Weights of a small transformer language model.
Size: 8 layers, 5 heads of 64, MLP 1152 GELU, 10.4M parameters.
Architecture: learned positions, no biases in attention or MLP, tied embeddings.
Training: a variant of SOAP for these matrices, 750M tokens.
Each number is 500 + 25 x the weight over its row's rms, rounded and kept within 0 to 999. Layers, rows and columns count from 0. Numbers have three digits each. The size before them is the row's rms in percent of the matrix's.

# layer 5 attention output (transposed), 320x320, rms 0.0998, rows 77-127, columns 64-95
120:481541489515503513508526507500493525535504456459499492476539505500506475488483532476524533459502
121:474485442474492447532497475529499547456481497549451504506510477479513504467480501506516498548459
114:502474446513497493475545516479460542495518518523511482489487470526502506465488521502472483455518
116:484532522499496505497520543465466529510516509464493485490506497474504506501457471521477542502484
114:505540515532513527442518501507516519484504503474483542498501488497464479469464507556513505492503
122:476502507509495512537510507529500549465455469464569490491525514496529493445449544511470508497493
115:524453507479515448497521531509501513529520524527469472470501487498453483523501536466483497507496
115:508517536504523462516459517489505462487542469507470458526519508542460505483455537496558477504519
115:526484508546500512544532457464510495492497483476484500493464503566516496523520522482505490521472
117:483471490484523513507535502493496529490504536526509512496492496492481517524497483487541511478524
117:480541497490516551484480536479418514495540512506463505489475510499520490489530555486485519532512
110:494511531532480486464588516528459494551481521515517484482485471500544523475514490477478454531471
119:496515483451530509553530497505460553476510542513533527520501509457525477489521522505520456463503
118:527525523506487478504459487506486522500510555485498520504515501520535475505498533484514497488492
107:507500509508525478464530471475541499510494477514501504516455470493512477540525525474481490507460
119:471530509503512456507471509575485505482493511497468481495481525475491539517534449465513515493527
116:517412488487532509464517522460501541495500500487453468480491520478508487485489510488483468523499
111:516523495555497493528498487445414491493468533519510501531491513482467525448533512513503487521523
114:474493527498475501551475492507568492519560460437509487489471482492493445463520456519505490483522
120:483538488518503492460489498505494499508512499486571513497495483513419472514494500500475510468482
121:465528537515525523488524513495490501526521510465483536499495552511521532503487485459508535454464
117:495547504410527494528485468486501485541477474498525491480517512486473528510521473489484561485504
115:524460514503489507510495473558502524497512484465526535545472514538506553518453505466508529493549
113:507570466509506491503459494520518555525502540478499512504545469488498501504541551527477547503546
119:460450548524474448513548505480468471476512527447512483513545528516469518505474488500501501523515
113:500454531510480429533465519503499493501472527527556469471495488511476496496530534517474485508502
113:496540510498486521514539479504503518519492448523503470534495512506473475535489452488503493499470
117:513464485508506454497517492512495513534501482506503491536501506478492514508534459491477488457473
112:428495534521483498486546516500498502510458502520500528485492486516503519467491488527478514476528
116:476431515503518482526542534488488524463454525484522476511518496478492439519492483490489493485591
114:543504535453488480481487493474502497535504539519482484492522501484563500506522518476451501518543
116:485519550495475535489496492449486511494534485469551512448551509494479506497493482522475514500502
114:513555439502527489472490500519473500496482512489514513491521555530500536479524481494507491516495
116:484566488459507510538483497515493507538526513537524459489521481477497516506477471537509533501516
114:523498523496528517526488512521500505505473526546511504514470493550491479518530456537470527476494
120:487428489478472505492511497511530496507533525486488514499500490482483499519495510542522487508529
109:465522442454495517479498494468462496472532475518560550492503469487519484478501470508480531492534
120:516495509512501488493512481510480576520518465515476428528505485489447476487483509508506475463542
119:508476492542477489497510555492556495489493500484520477475496524496472533489551439507445497506469
115:513531492542506518517512496478470492497499494573501514511486522514485463519511493479515489508523
113:539506534475485548511549535501488553504524521443542530492523507511504506469503505515517504524499
112:512552511492486483469478453547520503466474486499495502532556519512499481509546548524495493462507
114:497479489475510523488531539509527494484531483473517456512504522480503510476535518471461511480529
115:508427503508496486529522523504534494482514506500520505491507462491557517495527530474470469470446
117:499540521462528530480493492514511500487474488462497503518472479496560514502473470483495437500531
117:459460520519536532475484487543497469536499500504505471476472531484468539508464525467474514501527
114:504557428455488553481490505457498484523453515511526489502465496489501505472457527515520497521471
116:524535505494520495528519515462493516516485484495523478522510518560494524449501464478539422523460
114:475509503499526505474503480495494459481511510489504490451533514527531555536466481481479471529510
115:470435530494495520503480546479487455461464476524486509534519468497486494503501526485457453511493
118:492483527487495472501508463485510500504499533466490493487486500502565528530505511468548477445464
# layer 5 attention value, 320x320, rms 0.116, rows 78-127, columns 64-95
118:474513489489521487523489507492486467515475485484519564508488515481517509525502559500511510542481
116:463510472476489522452495517502483522475452482502522518496533490514476495493566491502537470536504
120:524501501508483526504469541502511518524469502502501504524504434489482486453525544490499503519493
115:519490522509522502525508442479518550502480528480502492481505519534491434537506505471488532498526
125:536463547460507511546513490468440462474516452474456517508491460529502482518536510450514487510484
118:527475478518545510499543522536523483538496558473523516527511461537445499498476533481489521470494
115:539495475497480479508507513505493541494523499509535508489480522488511491477476521513489517472501
114:542495447481543500528469499486471517514477512591506530516509483518489494480499495574514527480535
121:519481478497493517548506551502502532503505486456518498513499528509529483489528494482511499543505
122:491473498512512514497515499468495469467516517515498503531515447502506510506511508481506521513532
114:471499473517494440477436508503515500489526503545489484501496505519495527520498516512468478491520
120:509453503517497507480499512436539508494494512522500475489515516570483510489450509483535451523510
123:523537510485486502528522518485505482530542515508486522479496475502516498487537476474490470484509
114:446487517498508490530488471463514494473489519532499526511496498525508543508468479529491519499485
123:544531526544515500500490550502498513529508512535513512496524497514505518467476530493505509486483
121:516523470479505455528510514522499512484531499516482515529526501515482472535499490515485474486542
110:488514515458507560490546538514532495532452527486496553476521513536493512491520474508473481511524
119:509498503478523487538533509471526506532479486514479491518557512510482497530535511493526543556485
122:482516508495470485492533464491488457520509513488491478476505467543492472504533481537524516483516
121:479541504460507509528453514522534520463510503482464534508457484506469490446524487563516497489507
116:520543509546547502470521454518505489493558483439457498485515500515506492462505507532527502515488
115:495515471503494481484457506479495486512560496527491514504478509518487496491522460483457503493514
113:477494456458519517441507495514494465527506493481531478482460488484504513522482493531535489501493
122:522487551528477524521516514514488533494521518492532476508496489518534517490514513499481493472520
116:519496565515506541504531516539492508449515512511509494484517519533527515514520489463513485481472
119:527509527508530496510532470479485520495487520477523460522452502501562512560448539497529477482493
116:504475472505485520488521481491482529490485490492474474532512479516537464536515472527488475567455
117:496498511456501494516492496482493521533461476511491484500503507496487529500516468506505468544530
114:534486480458480479465489518495519507512502499489475494493485543458493506471495495493549496497532
116:508507478520502537536508476535516496495475550485504541536514485514553495518481457533495537529486
113:521482531519475520472551505542501514492486505491486512456492474522527562468497493500516481500503
117:478511535489514462487505511523488537463525444442447533513495505508528519482516511448422500523463
115:477514472464482515486495475527503540509512510492493487466510505511488479497476518489489498486480
113:519477500502492549517511500506513513496482459499497544475513529489532482479444519499521518479475
110:475516478520474525468465514505479486485498525476509506476466529512483483516486486493468511555492
112:517497510468505482494483471499555515493494550488482481479549506464541506482510503500493487484519
124:511534535516541488528487526483482525479510512537502504474529487522501450499491515471471482507490
121:490502517478502516518492523499485539511528504494475504533501491495531489511515480546510469491533
117:525479452454451510459538500498542505506478543508493497459528510523492491512476502522515495539469
115:515516507472488509452469498498482468508490487524501513530479505500527569477453500519494528500545
113:490449521483496489502551505456485459513540514514507473489502493500503527500478521476497475471454
114:469492549522531470523478445534504494468514502518501476505521485469518489510516522484491481490468
117:486505525501541535499535475453518488531490547524489494505497519482491486523460508464505512481478
123:440478497542479531487492483502509499503494534505507479457489515485516488513548538531487498517481
123:551535462516506539485485513507483525531534521477463507503476464463507470457529521500506514474475
118:497493492501475499504496485512459534466530493451500524482493525529505490491488525488516471481509
118:499482485508479519476487476463484500442507475499468500496522467507510514526491517460501513490495
120:533497516523452497507521524498521562488519540527502512500486502503489533491485478502459527458480
112:535532513443500459514527515496500503505524495508484518525478510472518515514545450464507496468513
117:513520481523493506509513493472481505461509513526540452487496529489466519523470485495529507473467
# layer 5 attention query, 320x320, rms 0.113, rows 128-173, columns 64-95
092:495471490488471457482522573518491468493454509508524530466500516486487488497464480497499527488518
095:478489515513509504515519505523522520533501459489513487511488504488522518520522491469520520488510
092:470501489459435509508494481537487481488522503476498531528489500496504485451493498493547485537523
087:522515503543515486552499500562495482506512469497501460480539541495516506456508487494483485545511
096:519473521494532510457533496503504471476508506465516530514483536473552506490538501496492510551494
092:517449467527515531470466521530459521538504460521516522491511536474464505531469463520503494474487
089:507467478488484460474477549511535489532487490485516513489496502542504526472486493506464468499515
097:508506504520522512486526476500530495505469459483501509494480526528474502521526570488581467513492
090:502476477566482485451520519512512460460472517516494481541468519523520520538532503459477473539484
093:496474499484514515506462509485521470494504493542479489502518473500474507487530490499494479493529
097:506513503506499528538563527449535485512518477513519516469504502494511529538542436512535480518491
085:520475544529460537504507512501499477459496495505493491495555517541528502482487508496533512476495
088:493548522525494518534481529510473530468499452558479523499527524496468495491471513560495514483514
088:520502503517515480493448525479526503519487505511487507457487482510481482503525508555475517492473
090:471499521554469450543486507509497529556510531491530508479478475480529463509518512494484484506484
092:459507516523468505490547522533477503536495492515513506478507454467467514502505467511517505494480
098:494474530484481529455531517517552500474495517487519545484493445501508521482517476518532526502489
097:514552484513507482488448447468465531513525519535495496514508507480478500475473483552457451499446
089:473470489560507448524487546527461506473513475493504469479505472550499503504483480484531489459455
092:473491527509449525503488511520471514525485474513483531528468483478466537484546528510537500490512
092:478503540498491444518449515464488505489498476501502492502512560513499524446504540493516463496498
098:524477492484493473527504506524517468464487553501501490482483532476463551478488500476464520504529
092:494503525462476475552492525488485529511464522477495525529490491500496517470503463484539511506466
090:484552500487495502487442501468490492514495524529498485478504467470507503529490543522507509528509
091:528529522430491461516510524482508466527502450522543505503521523521513473502510457509543533523474
090:450466482518502499476507480493495486510478536491499529474481510491491474543530547455508486495481
091:541505494483462513516431505457488492535486488534517500531478483540496521499485520546472487451539
094:520540543495507530500510497470490521526472512533474522516492537529520532496475495497499509470501
098:513523490540501518495481502517431547479490495510527487522468458540477496491496500474543513549513
089:499516510498501484539513488489487504500528474532546510530461479492491480459502474491557475516517
091:484531468472476529491489515521503487501504492455553507440478491463528498494488521523467498465494
093:510515513490510456505509513501484521494492515571550510495509498533499504484491469512491503487502
092:527503511496482538518484510464532501503496466501502488522468469485453469509512495500497533490461
088:520532512497491526505487514484462466520477527481509469491527474505484487487472489478500497457468
086:491523489466506535488514504489518523501486481493517487482536513537496531493508474550458518473478
093:479507512511510496489500532539496530502495460498520493499499509504525492550492489483506503504479
089:492489459501538469492506504483476495527504549484489472486540507505460521524459457483482528528500
094:496527463502488504533504529479438466482457479496498554493487541508515493535524486507487512494518
090:501473477532500473510523493475473478479498521496481504551544512498518519498527587467503516526508
090:551465537497463514521482515508462499513493478508516557492483481500522531509486522459480484494480
097:507478546524540517539585505489511529519479434483508503507529474514500456494493443434496505489520
091:480486506509450475488503485490474480502518456497541517457520518459473453554459504505472491494450
092:493496501479492503487467529490476460509509474494504486519533500476469491506464456534485548512509
092:535488518523479447515505521484503516516515471539519551472503485481526506489528528511491481556513
095:494496468499522477474501494490516538507497562524496482479534574492490499484514504484524479495497
091:533447523498518553510525487464470492557444499534500539473523513467493502495508456535525504478527
# layer 5 attention key, 320x320, rms 0.118, rows 128-172, columns 64-95
091:518510544506537495456510513504515481553503485471487474479493533444460479525509440459533458499510
090:547486473513465531504509499462473458539472493485529511476452454527518519489509510477501480526528
088:509511488526515505507487478494498462498484501506528565500538510496514502517524485551476509524499
091:491508490510513487529484516504436461473516464524502512517532507513524514504523517522495475478482
094:501483535529533459498485561447540484456542503490529473499506552504505493491498462502469497482518
090:474526492470488512463460513513479497480513518500454514494466504530488487526500525492538518468510
087:510503507535552471481497500505506499475460505476503486502516490523464535504494494483533513540510
094:533518488512492508498561490497467476482487496490522539486488540477504508491506540439469463512512
091:523507516496467479526471497485414465531488475528517512453466496513467504540495525517446525469488
096:515500481476506490508477468467485509555505530481488439485517523513478467500486497508523450507506
089:504490520505487523554529474509476481476534503494499530449474559558511495480508463484508462479502
091:556483505497517546488575504468484530505459529482473468499502490518517502461551560524506496501435
087:557500509508515490502530500512441513519504486518505488506479476501545496534485470525550434538496
090:517494500454555484497472524514468484525479490567485490500489455518475481513487472526531505538470
086:506502468511511519468526480501510508484545497499490538492502510514517453511449515479514506526475
091:497521447545528484526509504468493510479511506463477494491510480457491501466513498511524462511512
093:481526498490506484481515476491474567489523499496507497485546467503472479509499444512535485476509
091:541513516519481467508532468504510496527489477527485509497475475494537488519524473543497466487449
088:465528530494521447542523537477459487501493530515466497485519524522526525519509494498451513455443
091:497492470523475517486521540533498479466460461484519531472463523490521537537502491474488487495526
092:560513551496504503484492508485469506494548494465519524499539482501501517510512525498482487520494
098:511481551517507474490502516489507503504484509468517534501485524497503556484490484520524514476507
093:517458467461535502461520546443486473530487512524438493533520476480492492451491496502481500491527
089:482478525494456520530497520423475520476452510509531508485514454509530488517526524473500497507498
087:473489496483476517519460524504534479508477489505537519524484502524509466478476477526504471546522
091:503484485493555503465483456479471497545498477484471485521535476490487471503505545506530480493533
089:463492503553482502530526478510541494503572513481523490518524549498500492560535508510500479497528
091:491519518503518515522539508503513514537488473497520503499573478505488540509522502491536522522450
092:483520519510520527472499511495479519458478495524495521474477486481550493517498534478470534529487
086:551467493529494479517492516523469512500530509519498484515500528493502508546510469472525485524531
090:467469515459496509483480493511525459454479497524477519468496491527504517517489447501520499490498
093:491499546509487462479518468491519466525523539503515482528507524503478472508495524506470483502479
093:520464532480520507486580502472475512508492489527510505536475485515477497503460491507488508507500
088:468479516506513482482521478519483481501488523481506494549491498414469527488499516494504502472491
087:478552504510500503518508523465492438503464495490457495515503482492459509489469501556491513503489
090:529481540522500496464501513498517490499477517488464482503506458468516499492513472503510538491523
089:507501513490515481562474489459521517556509466478483506506515535526502471476514490483490502537474
091:485543489519534502485539509505485494507471474476478481482510494521551470539509523475503523502491
091:467452464501511471515470498538483477521479460480493462483526509506541497510460521441519504540542
092:547518530470505498448517501521495496480468474476501507471522489493568520485471476489503497502436
095:503481543480478506483506480446513506502492452473493505509498517515569505469493525479490505431444
087:502532487526526486506501516523538516542517498490521502497494505510506466536524526524503520531497
089:491513527475444509527464485487490457522496493456484481488507517469459486522479464510524475489517
092:535463506486468508465505526451490489501492505504551505461513540496515494522495554492555508505463
099:497504515533517448487444469508522480502520510489494499502530502475479502504505520494467541498527